From a checkpoint of a small transformer trained on Wikipedia.
Training: a variant of Muon for these matrices, 151M tokens, 4992 steps.
Each number is 128 + 32 x the weight over its row's rms, rounded and kept within 0 to 255. Layers, rows and columns count from 0. The size above them is the row's rms in percent of the matrix's.

# layer 7 attention query, 128x128, rms 0.0884, rows 0-34,64-98, columns 0-63
size [ 64  74  67  71  80  84  83  80  89  90  85  54  88  86  73  87 116  91  94  87  84  62 116 113 112 137 112 113 130 113 103 105 168  99  98  86  94  83  99  96  88  95  88  84  94  97  89  92  75  70  96 122  94  85  83  92  75  91 100 101 100  97 100  99  97 106 117 102 103 110]
[[189 157 154 117 173 128 155 156 122 118 104 136 149 139 129 111 146 135 142 112 103 118 154 178  85 182 125 109 109 139 106 102 105 191 169 191 124 155 168 120 137 136 111 106 145  95 202 134 121 125 207 159 104  81  79 117  84 115 158 161 127 126 125  93]
 [174 130 112  72 162 134 116 146 123 183 127 207 163 145  91 129 112 116 121 192 116 156  60 107  99  62 130 200 120 163 195  95 140 120 139 141 157 113  87 122 174 149 112 122 140 138 121 151 167 158 178  87 103 136 136 126  96 166 138 127  82  84 128  63]
 [ 51  64  69 169  96  77 118  69 133 115 133 109 140 116 133 133 124  93 175 106  98 105 130 157 112 177 109 143 135 160 129 181 103 119 149 136 129 119 144 170 142 105 157 166 151 138 151  83 122 110 168  57 116 151 170 184 124 146 141 124 104 162 130 124]
 [152 114 125 160 130 122 148 154 130  97 157  86 119 118 179 138 146  96 142 109 101  98 138 123 133 147 109 195 144 145 106  89  75 148 152 134  98 165 174 133 111 119 166 148 157 143 112  32 143 161 139 108 185 150 117 120 138 143 117 165 111 164 115  96]
 [117 129 114 132 133 175 151 108 124  91 144 103 122  87 175 105 101  79 171  97  97 162 153 145 131 169 125 104 129 172  50 127 152 129 135 111 114 159 126 148 142 167 165  77 145 161 123 150 135 176 144  88 157 175 140 118 174 203  75 109 106 180 102 202]
 [125  72 183  92  91 105 149 173 138 127 129 123  80 111 209 149 178  72 129 114 122  59 154 130 162 128  64 142  90 130  94  97  83 124 165 116  68 118 153 131  81 141 173  88 173 140 113  75 146 180 128 111 134 189 127 118 142  84  71  75 128 130 121 168]
 [135 148 182 134  88  84  83  99 127 140 125 180 157 162 170 138 115  91 101 165 162 134 170 178  92 137 143 133 202 178 166  60 124 153 134 163 171 106 147 132 193  81 136  96  94 105 114  91 126  95 159 134 140  62 169 163 139 100 160 129  59  90 185 130]
 [ 63  86 178 126 117 143  93 133 122 148 179 146  96 140 157 134 188  78  93 121 142  80 112  74 116 121 105 111 144  92 158 156  69 144 111 141 152  77 149 128 133 143 144 133 182  74 140  57 137 167 114  87 139 179 106 128 102 156 148  90 116  87  81 137]
 [151 144 104 116  90 119 109 158 125 139  86 170 131 168  96 122 132 135 110 153 116 185 113  84 110 100 162  94  72  65 151 123 149 154 100 123  64 110 108 177 171 146 122 139 107 155  91 139 129 117  31 126 101 173 159 157 129  89  84  81 164 119 129 120]
 [ 94  44  78 140 133  98 108  46 166 104 120 117 135  82  82 150 107 196 144  85  87 132 135 103 161 112 148 131 116 150  92 128 102  91 113 136 118 129 128 136 144 201 124  94  68 182 179 158 129 130 115 128 116 105 139 167 101 130 155 187 143 159 159 132]
 [143 189 124 166  85  73 108 126 143 154 134 136 134 109 142 186 152 132 103 144 175 137  56 153 133 111 127 156 155 108 152 123  92 125 154 199 118 107  98  88 187  91 122 131 117 112 180 186 126 124 160 160  77 112 143  99 158 134 106 151 146  64 146  72]
 [149 156 157  90 138 151 115 134 186 163 121 147  97 204 165 127 105  94  91 188  99 121 136 175 140  94  99 124 129 188 165 161 144 138  84 123 138 139 122 114 111  95 140 119  93  61  72  95 111 139 123 127 172  75 187 141 168 121 120 116 138 116 142 172]
 [ 74 130 113  82  94  85 124  89 113 130 114 158 184 169 124 131 173 118 135 113 135  96 153  95 120  99 150  92  60 145 110 161 108 123  78 155 100 160 147 105 152 136  94 119 128 144 132 138 129 147  99 162  94 149 134  94 156 160 171  96 184 140  62 143]
 [123 149  78 108 134 109 103 143 165  96 140 142 165 127  63 188 157  79 109 162 155 119  84 167  97 179 126 129  97  60 120 156  97 174 143 156 136 147 139 157 200 150 118 140 136 138 142  57 143 137  97 143  83 124 151 172 157 141 174 109 143  94  92 126]
 [ 75 148 118 156 100 123  70 136 100 135 107 166 157 148 156 201 155  53 111 191 128 157  71 185  97 119 127 137 114  24  93 127 113 123 116 158 167 136 104 139 151 124 142 197 113 143 123 113 160 121 123 150 113 168 134  92 143 179 144  81 117  50 149 128]
 [110 116 124 194  90  87 111 113  56 143 132 183 146  97 155 123  76 126 164 104 138 152 127 163 132  60 127 143 134 113 101 169  88 145  93 210 177 127 108 127 110 142 147 181 162 172 125 151 114 108  79 202 157 173 124  98  75 140 141 115 146  91 141  79]
 [187 103  65  89 162 134 107  94  74 173 157 135 132 132 138 150 147 202  94  82  94 127 118 127 105 118 114 104 125 157 142 145  97 146  94  97 130  96 184 145 121  78 106 144 142 153 108 141  97 120 137  49 186 144 182 168 118  93 147 143 186 132 111 125]
 [106 142 104 148 130 153 111  89 139 144 150  78 127  57 144 155 104  90  74  76 105 174 173  88 121 164 137 119 128 117 135 115 141 134 107  67 196  99 152 195 154 102  88  99 119 176 121 132  85 119 139 122 155 146 115 172 104  82 104  85 118  96 171 144]
 [154 146 130 124  84 154 146 174 112 137 105 108 102 196 163 121 152 115 137 168 111  93 147 143 137 136 147 113 166 150 146 118 185  98 143  60 124 112 115  79 105 103 150  95 151  94 142  65 137  98 137 120 162  88  97  59 161 128 112 160 115 186 152 184]
 [ 89  94 153 202  92 137  98 191  92  57 123 174 129 125 127 161 170 104 149 120 122 178 111 146 103  97 114  93 147  76 115 100 126 162 132 160 158 175 170 137 121 143 194 169 142 149 132 129 116 164 139 118 151 138 176  92 114 235 110 133 128  83 162 169]
 [105 105 109  97 142 102 164  96 137  82 111 131 129 105  91 104  93 133 173 117 137 105 150 103 196 117 116 146 146 153  95 139 113 114 103 149  45 192 161 161  75 168  96 154 114 108 164 164 125 113 153 129 120  97  85 180 111 147 170 144 128 177  57  88]
 [ 74 128  73 169 130 146 113 140  62 174 138 131 119 111 186 142 162 118 128 193  66 128 128 142  96 142 123 179 137  87 173 110 134 114 128 108 119 121 163  90 132 153  93 110 120 128 129 142 187  76 128 123 104 118 118 134 151 161 122 184 141 116  90 161]
 [183 214 127 150  87 126 143 135 157 138 127 130 108 159 124 102  91  93 106 140 145  70 116 127 120  77 160  80 103 114 128 155 160 136 117 200 140 181  90  91  97 154 167  82 144 113  91  81 100 113 166 178 126  68 135 112 123 104 111  99 147 143 187 113]
 [180 104 128 115 157 141 120 144 130 105 134 175 107  98 141 161  88  84 165 136 100 111 148 206 117 168 139 114 140 140 121  63 145 137 169 136 116 119 120 143 107 156 188 101  77 116 168 157 140 125 175 163 130 178 150  81 129 122  72 164 112 114 136  88]
 [120  82  90 127 157 144 141 121 107 136 164  63  71 100  98 138 156 167 192 123 155 164 101 104  92 158 136 114 100 170 109 150 127  93 180 104 143 135 146 166 139  67 118 154 177 157 158 140 111 126 119  94 108 118 110 123 145 104 153 186  85 167  96 138]
 [ 76  97 146 115 132 142 127 147 112 171 142  52 127  78 102 146 168 143 115 119 110 206 131 159  85 123 103 151 130 187  97 142 122 135  91 134 124 139 168 143  80 144 114  81  86 131 157 188 104 143 152  91 143 130 153 127  45 121 182 130 109 164  95 124]
 [107 111 122 136 106 146 103 103 150  91  80 124 165 135 191 179 164 195 143 113 100 138 117  86 157  80 147  93 145  67 104 112 121 108 117 108  83 134 154 153 115 113 133 127 162  75 122 150 119 170 126 186 136 130 157 154 106 141 117 144 156 170 112 130]
 [116 122 147 196 122 123 157 103 153  57  73 173  90 135  77 135 138 116 159 128  81  78 137 157 159 112 161  77 138 134 140 128 126 114 129 124 158 185 124 147 197 150 129  79 132 138 152 101 165 134  71 125  98 136  89 120 143 126  82 180 163 167 217 145]
 [125 135  90 136 166 144 165 144  87 107 147  97 112 181 151 136 121  92 130 135 115  54  87 140 127 150 124 152  90  97 164 161 150 160 136  88  84 103  84 170 143 135 129  73 137 114  72  80 152 130 175 173  71  97  96  50 158  50 133  96 148 122 143  86]
 [151 106  99 128  80  96 123 149 149 120 116 125 108 134 124 189 112 135 112 159 102 187  94  85 181 109 110  55 118 130 167 175 151  62 137  46 119  89 115  61 116 129  77 127 110  66  88 124 125 108 142 137 130 111 138 124 176 121 153 116 127 119 187 129]
 [141 164 126  78 145 176 162 201 131 113 113 114  64 168 170 122 145 123 144  65  90 144 145 158 165  59 138 106 187 172  83 112 135 156  99 138 150 134 133 129 101 105 165 113 123  76 163 128 147 108 108  86 160 128 167  51  96 103 111 173 183 149 134 173]
 [ 93 115  86 142  80 144 141 103 143 125 130 128 116 130 147 149 121 126 149 209  80  63 170  71 119 136 165 157 160 125  76  86  73 100 165 133  77 207 153 120 129 190 116 145  93 106 108 150 191 111 146 110 105 179  99 171 178 139  91  96 168 149  86 163]
 [143  77 161 137 129 142 100 155  99 153  90 117 157 147 109 134 173 144 158  51  56 127 140  66 137 139 124 145 131 207  75 157 110  90 153 113 183 145 165 115  69  81 119 160 182 164 174 102 153  97 139  87 173 182 116 177 117 137 176 119  97 157 133 110]
 [136 182 141 178  81  81 183 137 112 148 130 176 152 153 110 151 119 122  62 135  98 127 120 165 145 139 155 163 145 103 116 152 112 105 100 113 184 137 101 193 126 133 157 171 124 190 125  90 129 135 113 116 104 118  85 118 111 143 131 196 111  67 152 134]
 [122  35  69 107  89 133 131 146  40 156 106 136 160 193 120 170 148  59  91 150 136 143 161 110 150 161 106 157 149 119 106 107 130 148 154 139  89 138 131 105  94 145  92 164 136 119 143 143 112 106 103 118 150 146 143 166 120 182 154  98 108 141 133 135]
 [ 96 143  91 107 136 125  79 174 175  90 120 130 157  87 153  96 130 110  82 141 154 149 126 109 145 108 111 143  92 141 158 142  73 106 141 125 136 132 112 139 216 153 144 106 114  50 151 156 147  98  84 118  61 120 154 136 143 121 138 104 143  64 139  94]
 [113 156 124  97 100 208 117 181 141 160 170 153 131 150 143 152 116 206  72 143 129 106 171 191 120  78 101 117 184  94 141 116 104 204 134 142 179 141 109 143 129 134 168 157 161 107 109 177 146  75 112 131 126 150 133 149 126 105  72 160 106 155 142  93]
 [121 111 140 143 176 164 118 144  97 151 111 192 147 132 133 135 114 130 124 155  87 146 102 132 138 159 117 122 112 154 108  80 156  73 178 108  65 129 103 139  78 108 109 178 177 165 120 126 159 166 180 112 160 114  57  83 132 132 132 118 120 152  74 166]
 [109  78  96 138 154  87 109 124 110  66 110  85 100 115 168  96 128  80 113  85  88 171 112  91  95 148 113  71  71 127 127 148 114  98 117 139 135 127 105 146 163  77 147  85 114  93 164 151 159 129 147 140 107  90 102  91 136 142 125  85 105 125 145 174]
 [158 133 104 158 156 175 144  99 153 112 150 142 113 120 109  78 102 116 193 112  85 188 169 116 101 187 107 106 146 173 102 153  98  94 110 130 168  89 163 186 116 106 110 130 108 151 103 116 151 187 165 149 179 128 107 132 143 140 138  57 106 191 131 221]
 [ 79 161 172 120 138 160 121  84 115  98 109  70 135 142 139 188 116 135 158 142 138 105 162 124 157 102 107 133  92 123  59 183  82 135 185 109  33 131 149 186 133 127 179 152 134  94 178 142 164  90  97 158  56 133 109 118 163 104 135 122 111 147  84 122]
 [ 82 144 148 117 100 149  98  79 127  66  99 163 166 138  51 130 110  50 119 151 164 133 106 162 112 159 172 123 161 171 170 114 148 150 123 125 116 125  93  99 206 149 144 150  84 153 105 128  93 114 128 149 106  58 171 122 116 127 148 131 144  51 140  61]
 [198 131  90 179 124 145  85 153  98 153  99 139 124 145 117 107 145 149 164 123 196 129 146  74 199 109 135 134 152 112 150 124 169  99 179 137 110  93 148 116  95 121  93 144 122 147 168 215 134 124 141 119 211  78 170 169  61  61 130 119  83 131 115 137]
 [122 183 122 153 106 130 134  64 129 104  82 128 178 131 203 174 137 124 132 120 181 114  92 141 146 130 160 116  32 100 170 116 128  92 142 122 148 152  87 116 139 105  96 113 175 161 182  86 162  88 122 125 180 139 128 122  86 118 167  93 106 131 135  57]
 [102 118 145 107 132  70 167 141 149 137 127 134 108 108 105 124 118 153 105 121  89 114 168  92 189 106 143 142  27  56 145 158  86 120 127  99 124 131 105 136 195 125  70 115  99 115 109  88 153 118 112 164 122 173 108 193 132  80  81 129  87 170 111 154]
 [158 143 141 116  70  65 170 180 115 185 150 115 137 106  79 143 128 148  90 115 161 142 186 152 122 126 158 151 106 117 154  70 117 140 139 131 135 106 103 123 129 160 162 146  49 117 101 153 103 141 101 145 103 155 147 197 130 148 126 190 129 102 175  76]
 [154 139 138  96  91 172 154  56 193 160 116 129 122 105 179 157 143 140 164 112 101 184 171 183 135  80 112 132 119 215 117 135 153 173 158 159 103 160 157 129 123 147 137 157  82 149 130 164 154 157 103  99 200 101 129 116 139 151 125 187  96 148 139 157]
 [101 147 140 198 139 100 126 111 106 141  98 124 127 106 139 134 170 133 134 101  64  93  36  93  90  82 116  72 136 124  99 138 116 165 130 102 153 165 130 137 121 109  85 102 142 152 119 168 146 131 149 132 124  69 156  82  93 188 185 108 154 169 143 115]
 [147 112 165 153 120 124 124 159  75 144 114 150 134 146 170 131 135  87 138 204 118  78 189 154 110 138  99 156  88  89 119  88  76  97 116 181 129 136 110  69 157 106 157  92 164 152 188 114  82 110 101 183 146 161 117 140 153 188 127  88 110  97 159 142]
 [128 171 173 119  99 115 108 141 100 123  96 193 149 150 133 117 107  97 145 165 130 104 153 143 162 137  94 147 104  67 183 111 127 142  92 145 152 102  78  57 176 110 176 106 105 115 120 165  82  86 114 128  95 168 115  80 123 149 130  87 108 137 142 134]
 [118 161  72 151 115 153 111 136 137 132 133 114 140 135 115 134 155  99 119 123 123 103 140  73 150 110 102 137 107 101 142 152  68 180 165 182  94  85 126 118 176 127 106 162 147 132 106 138 132  78  53 106  75 148 133 188 125 103 155 102  69 139 152 126]
 [124 107 149  93  83 130 101 118 193  88 104 104 101 125 110 105 177 137  94 106 113 143 140 118 175 153 176 146 141  86 145 116 116 144 146 121  53  85 105 108 143 136 106 196 104 137 134 103 168 143 107 163 149 110 178 149 105 101  94 195 144 151 105  67]
 [121 139  95 102 165  78 147 118 112 143 175 138  87 136  67 165 126  82 124  87  95 192 132 104 178 101 154 165  91 100 136 154  48 153 120  86 113 142 111 141 124 126 138 146 177 190 116 117 114 171 130 126 159 105 110  84  80 113 124 120 203 131 135 110]
 [152 130 102  90 158 100 125 188  97 178 111 100 149 143 147 127 153  98 119 106 170 186 100 163 158 138  61 139 105 112  93 161 142 129 159 127 137  95 165  90 147 101 107 129 153 110  85  81  52 144 141 135 141 124 149 143 119 103 174  94 113 122  80 163]
 [ 83 140 155  95 158 135 122 161 130 106 119 131 132 170 137 116 101 137 120 147 114 119 129 147  66 137 136 145 150 189 148  74 213 132 160 102 180 186  86 133 122 103  94 102 126 161 133 153 115 107 192  89 162  82 108 149 151 174 142 133  97 112 127 158]
 [ 81  66 141 152 151 161 109 132 136 127 158  57 143  75  99  81 129 151 148 106 155 153 124  47 126 122 117 104 164 207  95 139 160 105  99 123 113 164 151 140  50 118 118 179 145 116 127 135 122 105 154 132 152 102 105 131 142 121 131 118  76 142 103 130]
 [119 134 163 159 119 152 137 143 172 147  87 120 151 142 112 153 165 108  87 179 123  71 107 147 101 169 103 172 125  99 191 162 138 166 140 211 134  97 134  76 173 143 147 118 108 122 133 103 180 124 115 166  85  81 145  94 154 131 198  89 122 115 147 170]
 [118 104 117 118  94  91  91 110  38 134 118 194 161 118 180 132 134 179  91 176 151 149 120 137 116  98 150 143 152  86 176  89 142 150 135 101 113 120  77  98 177 168 170 115 116 137 136 136 102 107 142 149 166 104 130 112  76 136  90  84 168  81 152 122]
 [150  76  67 144 103 182 141  53 100  94 195 154  80 103 135 119 155  79  93 124 130 127 101 124 109 155 180  83 133 100  96 119 104 154 119  85  58 151 134 123 118 184 111 150  94 125 159 108 148 100 161 141 104 123 135  93  91 122 158  97  74  67 108 122]
 [138 153 110 114 124 124 125 106 132 148  83  86 124 165 107  94  98 143 139 151 137  78  98 128 100 114 111 109 138 141 123 149 129 150 141  75  86 109 122 141 147  75 118 150 142 146  97 131  72 173 141 133 166 115 122 103 159 137  82 183 165 175 155 198]
 [ 73 110 111  85 116 160  91 216 104  74 138 125 179  59 121 136 118 169 124 174 123 163 106 130 117  89 106 142 139 186  99 136 190 128 116 168 155 128 185 136 114 128 165  99 119 125  99 116 167 142 155 131 172 149 147  99 122 157 151 115  80 176  76 122]
 [ 99 113 162 121 148 100 194 130 151 134 130 116 145 180 110  96 156 159 123  60 191 150 150  66 180 123 140 160 109 120 180 133 159 172 185  96  79  97 171 130 142  82 143 175 143 141 122 130  96 183 147 147 124 129 129 156 160 114 117 107 122  90 146 110]
 [ 73 113 106 114 126  75 121 155 163  87  96 144 110 130 103 145 116  84 148  79  69 152 120 124 176 111 144  81 133 133 166 118 143  54 106  89 146  79 119 129 126  89 117  99  91  96 135 103 136 168 134 124 122 149 161 139 144 108 138 142  67 158 179 127]
 [108  65 181 134 170 158 163 138 116 135 109 147 187 137 122 116 155 138 141 166 121 122 105 130 129 152 130 116 130  96 180 157  93 136 113 152 119 133 110 153 113 149 150  40 146 132  80 111 116 142 141 148 136  35 128  82 115 122 137 160 120 179 131  99]
 [142 167 127 121  99 137 119 120 127 121  90 155 164 129 117 135 131 128 135 108 138 118  52 177  96  83 116  77 158 121 143  92 129  80 148 102 140  93  77 106  97  73  93 123 107  83  82 139 142 102 107 171 166 125 135 111 117  68 152 169 138 118 118 105]
 [104 149 129  39 175 138  90 172 174 130 146 136 130 155 172 148  87 142 139 124  95 114 114 114  91 156  92 116 168 195  95  53 119 186  99 114 104  91 149 126 112 112 159 134 134 117 143 145  74  99 197 141 139 119 142 104  89 110 163 147 103 151  74 144]
 [124 108  67 163 139  76 101 154 150 106 121 142 144  81 174 158 129 124  81 120  97 116 110 164 137 108  85 142 175 179  95 117 109 147  85 132  80 136 124 131 110 118 178 135 106  94 108 140 161 137 129 148 171 104 158 109  89 182 127  56 209 100 129 161]
 [155  89 157 101 146 119 113 127 120 110 117 143  74 201 128 107  97 165  92 143 134  97  76 118 147 116 131 160 145 131 141 109 149 114 151 131 111 133  98 148  79  94  91 106 138  75 133  75 160 131 113 111 114 124 138 156 153 183 158 116 174 106 173 104]
 [110 182 153 120 102 155  93 100 118 124  68 128 157  72 135 124 116 171 125 153 155 125  91 108  94 106 188  95 113 107 167 132 175 126 166 207 137 124  69 155 199  47 153 192 173 137 149 114 165 136  75 137 146  93 112 136 118  93 123 132 161  85 181 134]
 [108 109 136 106  48  93 158 127  94  89 146 141 127 184 114 113 142  76  92 136 105 100 129 119  56 118  97 113 149  89 152  62 171 121 131 225 108  69 137 137 122 118 176  92 112 118 125  97 133  84 117 122 121  74 119 115 137 171 145 162 159 148 129  78]]
# layer 7 attention key, 64x128, rms 0.0855, rows 0-34, columns 0-63
size [120 115  89  88  85  76  93  91  76  87  93  86  95  90  70  89  98  85  95  86  91  93 112 109 110  95  97 120 113 116 106 131 101 108 115]
[[ 99 141 160 171 108 145  83 144 139  90  74 163 118 151 133 153 153 130  99 173 135 133 103 179  78 218 154 114 132 135 125  71 184 148 157 117 149 163  78 107 179 129 163 124 103 143 195 132 110 169 193 158  85  85 135 106 142 145 102 158 177 131 190 117]
 [ 91 164 154 115 171 150  86 139 168 111  89 146 125 109  91 155 131 140 140 202  93 127  87 153  71 160 147  89 134 132 179 110 132 130 188  90 174 133  88 144 206 149 153  80 128 132 221 108 203 139 119 139 127 120 147 105 133 158 100 136 173 128 119 127]
 [153 110 112  69 165 133 113 135 172 113 138 135 145 109 167 103 106 114 181  73 150 177 160 101 150 110 108 130 117 108 122 147 124 101 139 132 157 118  70 143 133 124  88 139 137 144 112 136 127 168 151 109 114 135  42 117 139 124  71 101 125 128  78 156]
 [160  85  84 150 100 130 160 148 118 137 171 159 124 193 166 139 177 126 101  67 121 127 160 116  99 100 128 156 112 137  46 138  84 187 100  96 130 171 173 112 145 135 119 216 122  96  97 196  88  99 154 141 144  91 115 151 110 114 132 129 135  82 127 178]
 [111 100 145 144 168 121 131  84  61 102 134  77 137  44 141  62  79  93 170 106  90 123 131 138 138 163 137 108 121 158  82 143  79  80 118 127 125 165 156 163  97 116 131  86 113 138  83 133 156 151 102 129 152 114  86  89 141 140 118 103 126 178 145 172]
 [169 124 150  97 108 107 194 186 161 167 108 148 143  87 106 180 167 150 129 181 112 149 100 153 122  48 135 111 140 125 175 136 119 148 137 146 166 138  65 132 139 163 146 124 122 107 127 163 118 144 141 171 177 186 123 165  99 103 108 138 139 107 135 158]
 [145 121 145 148 147 107 104 104 119 103  95 126 106 175  42 161 150  66 116 155 139 160 116 172  99 115 160 110 113  93 154 135 134 163 127  92 171 100 139 109 107 117 155 141  71 151 144 110  77 121  98 181 131  68 138 145  75 147 174 157 118 116 151  72]
 [126 104  60 167 165  57 131 141 166  77 186 131 117  62 138 117 165 183  51  76 147 136 139  78 177 109  92 128 119 118 132 129 100  86 141 149 170  92 147 116 122 133  85 138  89  63  98  87 100  65 138 163 133 156 171 117 130  87 154  51  95 138 109 142]
 [140 165 130 114  86 151  97 129  96 153 107 112 189 126 128  81 200 110  93 189 200 130 145 151 147 144 186 185  96 146  79 102 156 168 111 198  54 128 156 147 144  95 113 151 165 197 106 109 148  77  86 130 117  96 168 115 127 133  70 111 122 108 152 104]
 [112 136 115 111 150 110  94 130 120  91  92  81 112 135  94 144  96 115 179 128  81 131 178 102 105 124  88 195  99  86  87 172 125 145 123 137  94 159 155 156 101 100  96 157  66 103 105 128 221 135 159 100 104 153 144 135 104 135  69 108 111 173 134 181]
 [ 82 129 168 131  49 175 131 107 173 129 106 153 151 107 109 157 138  74  95 146 122 117 138 131 116 129 112  99 142 148 157  81 106  74 119 121 110 112 107 136 132 124 104 114  87 100 148 131  93 132 138 183 111 137 160 100  89 146 171 122 144 147  89 137]
 [ 75 130 146 146 140 152 152 108 131 121 139  96 144 183 178 170 142 102 136  84 138 166 146 145 144 113  78 139 108 208  67 158 101 153 122 162 133 124 163 130 123 129 138 174 127 161 123 156 144 132 195 155 151  93 160  85 126  93 148 112 133 118 126 161]
 [ 60 124 123 144 131 140 147 146 167 105 110 160 131 150 151 133 153 108 116 118 123 141  71 111 159 119 140 134  43 116 124 136 150 155 126  86 129  90 114  86 115 100 109 133 181 129 178 124 121 136 100 195  87  87 164  57  96 182 129 126 191 133 101 130]
 [ 87 176 143 161 112  95 181 114 146 168 119 134 112 156 136 130 131 102 131 170 139 165 127 188  84 142 157 112 162 125 118 158 130 140 129 113  96  78 153 103 196 155 136  66 156 131 105  81 108 132  86 147  92  92 161  72 159 146 165 164 157  58 151 157]
 [ 83 114  87 117  50 106  58 148 118 137 111 160 130 170 101 140 128 119  73 124 181 147 176 123 156 141  76 174  87  52 139 162 166 129 122 160 185 112 188  66 138 112 166 165 115 108 115 132 145 120  81 177 117 161 124 125 118 162 106  83 194 101 162 106]
 [107 161 132 182 189 119 147 127 117 144 149 119 104  68 129 141 116  89 174 152 111 127 118 157 142 104 131 154  68 156 106 190 138 111  90 151 108 156 151 176 120 177  86  82 123 150  28 106 136  97 131  88 134 131 108 111 120 190 121 142 134 129 118 148]
 [133  88  63  59 103 150  94 131 109 129 147  96  57 100 164 118 105 116  88  98 147 115 100 144 168 143  92 148 111 161 128 151 189  90 132 113 155 138 133  97 123 159  69 154 103  85 116  96 151 106 157 134 202 111  99 170 142 114 126  77 160 170  71 102]
 [ 94 128  96  88 139 126 130 103 160 107 148  84 118 123 135 149  81 151 166 102  89 184 179 102 111 134 109 175  77 109  96 144 137 103 111 119 151 136 194  89  95 124 113 115  57 118  82 129  71 108 164 144 161  71  98  67  92 182 163  96 156 140 155 164]
 [145  91 145 131  83  91 142 159  98 154 118 151 168 194 217 132 179 141  90 124 125 167 108 149 114 142  69 128 129 154  72 107  76  55 129 120 124 159 157  96 139 105 130 156 154 117 147  89  73 143 138 130 172 135 142  96 124 141 138 115  73 163 101 119]
 [104 110 158 140  94 111 177  98 205 132 134 162 180 176  69  95  74 143 122  50 187 104 174 112 101 171  95 135 130 115 105 119 164 129 133 123  97 189 130 101 172 118 147 169 122 126  51 148  99  85 119 123  96 155  61 146 143 150  73 124 114 140 144 130]
 [ 67 149 124 130 139 127  70 104  71 152 151 155 139 114 131 128 104 133 111  99 133 127 116 114 120 132 115 146 165 204 151 114 183 176  65 104 126 148 128 150  74 117 102 141 126  94 117 170 123  71 167 131 161  49 100 200 165 144 194  98 121 175 145 152]
 [132 137  78 121 114 105  77 127 105 127 136 151  98 124  50 122 159 114 110 155 146  80 120 145 136 153 199 141  44  87 216  91 114 160 145 140 157 122  95  89 142 135 183 113 171 132 159  93 169  90  90 136  84 101 117 134 113 119 128 186 167 129 136 113]
 [ 96 162 166 139  97 102 141 123 112 113  91 169 139  76  95 126 143 130 136 111 102 177  78 110 123  53 178  90 124 130 198 128 174 152 120  92 157 166  71 106 161 152 174  73 149 107 123 130 121 190 135 100 115  68 182 118  97 140 148 116 210 121 185 133]
 [193 118 149 105  86 132 154 107 132  65 108 144 128 119 125  80 105 128 187 116 147 121 153 133 168 145 109 120  92  79 107 120  94  97 161 124  78 130 128 137 100 144 200 149  86 142 114 122  90 112 127 117 107 162 135  65 140 185  68 116 114 115 112 118]
 [140 137 161 151 128 105 161 106 168 102 150 164  74 137 122 113 116 139 140 118  75 118 154 130 145 148 130 174 146 179 151 159 119  75 137  47 153 135  59 156 185 108 138 113 140 148 159 139 121 136 131 149 117  94 100 154 153 121  82 143 149 191  87 114]
 [110 133 136 125 121 123 161 126 145  89 138  81 118  87 115 130 119 163 113 101 129 132 117 128  58 109 113 119  96 133 103 143 181 151 129 134 122 175 170 107 107 125 149  78 110 119  96 121 140 104 109 122 120 162 116 180  76 100 107 141 127 192  86  81]
 [134 146 137 138 135 136 130 108 144 137  94 153 133 120 164 172 102 132 103 118  79 156 112  80 122 100 173 112 137  57 148 133 144 184  98  93  66  75 127 156 113 132  91 169 149 129 160 159  96 138 125 198 105 107 144 128 152  86 126 129 167 100  82  57]
 [108 102 109 200 149  85 149 128 113  76  96 118 113 119  98 156 160 105 166 149  68 156 104 136 141 118 104 137 103 134 142 122 116 109 132  70  97 162 138 149 207  82  83 123 108 142 154 114 165 162 105 143  81 159 170 125 160 143 116 112 153 163 222 161]
 [107 147 113 122 159 185 125 116 126 136 146  56  87 153 177  98 158 111 130 156 159  91 114 103 154 168  80 181 138  88 121 107 120 191 140 107 176 171 106 147  94 138 151  96 135  94 137 100 134 148 155 115 144  94 154  74 163  88 119  84 142 159 100 104]
 [170 133 154 108 178 152 109 136 157 100  88 145 119 134  81 167 121 119 144 126  97 157 129 137 130 113 128 101 148 157 155 149 170  68 117  53 141 144 111  75 141 177 106  59 121  91 137 161 138 174 149 158 149  84 129 117 163  80 102 114 126 140 165 104]
 [108 122 100  77 124 160  90 148 161 174 163 181  94 149 217 154 122 103 109  78 138  92 164 113 114  79 115 105 149 154 147 103  75 141 131 125 129 164 171 105  67 114 127 154 129 109 121 135 109 117  86  83 134 150 133  79  97  90 145 110 129 169 124 161]
 [134  84  95 139  71 144 124 114 123 112 135 123 115  79 189 157 111 151 131 145 120  79 128  89 120 114 146 123 138 121  58 125 162 108 132 146  94 129 165 127  67 161 124 152 118 124  94 145 134  86  96 110 124 120 124 109  95 186 106  92 121 115  45 156]
 [160 116 167 135 163 158 117 146 119 126  48 136 134 122  85 104 148 161 135 152  80  61 103 166 184  96 133 130 100 145 137 121 118 197 110 101 175  72 105 179 145 136 152 100 128 148  94 119 151 122 160 116 146 176 117 148 107 135 161 169 136 114 168  75]
 [107 142 144 137  82  96 105 167 147 150 142 147 142 132  72  87 129 122 114 149 147 137 111 136 128 208 140 119 164  90 167 119 132 176 132 178  98 102  49 154 197  63 126 206 152 114 115  97 140 114 142 107 117 107  85 150 126 150 111 190  95  83 207 111]
 [124  94 130  27  98 121  49 124 129 127 168 173 125 130 130 114 133 127 114 124 196 154 144 109 116  80  85 118 123  92 151 140 179 124 129 165  72 108 108 130  69  96 155 167 141 118 103 137 120 121  87 145 147 121 101 154  95 137 131 162 176 147 145  95]]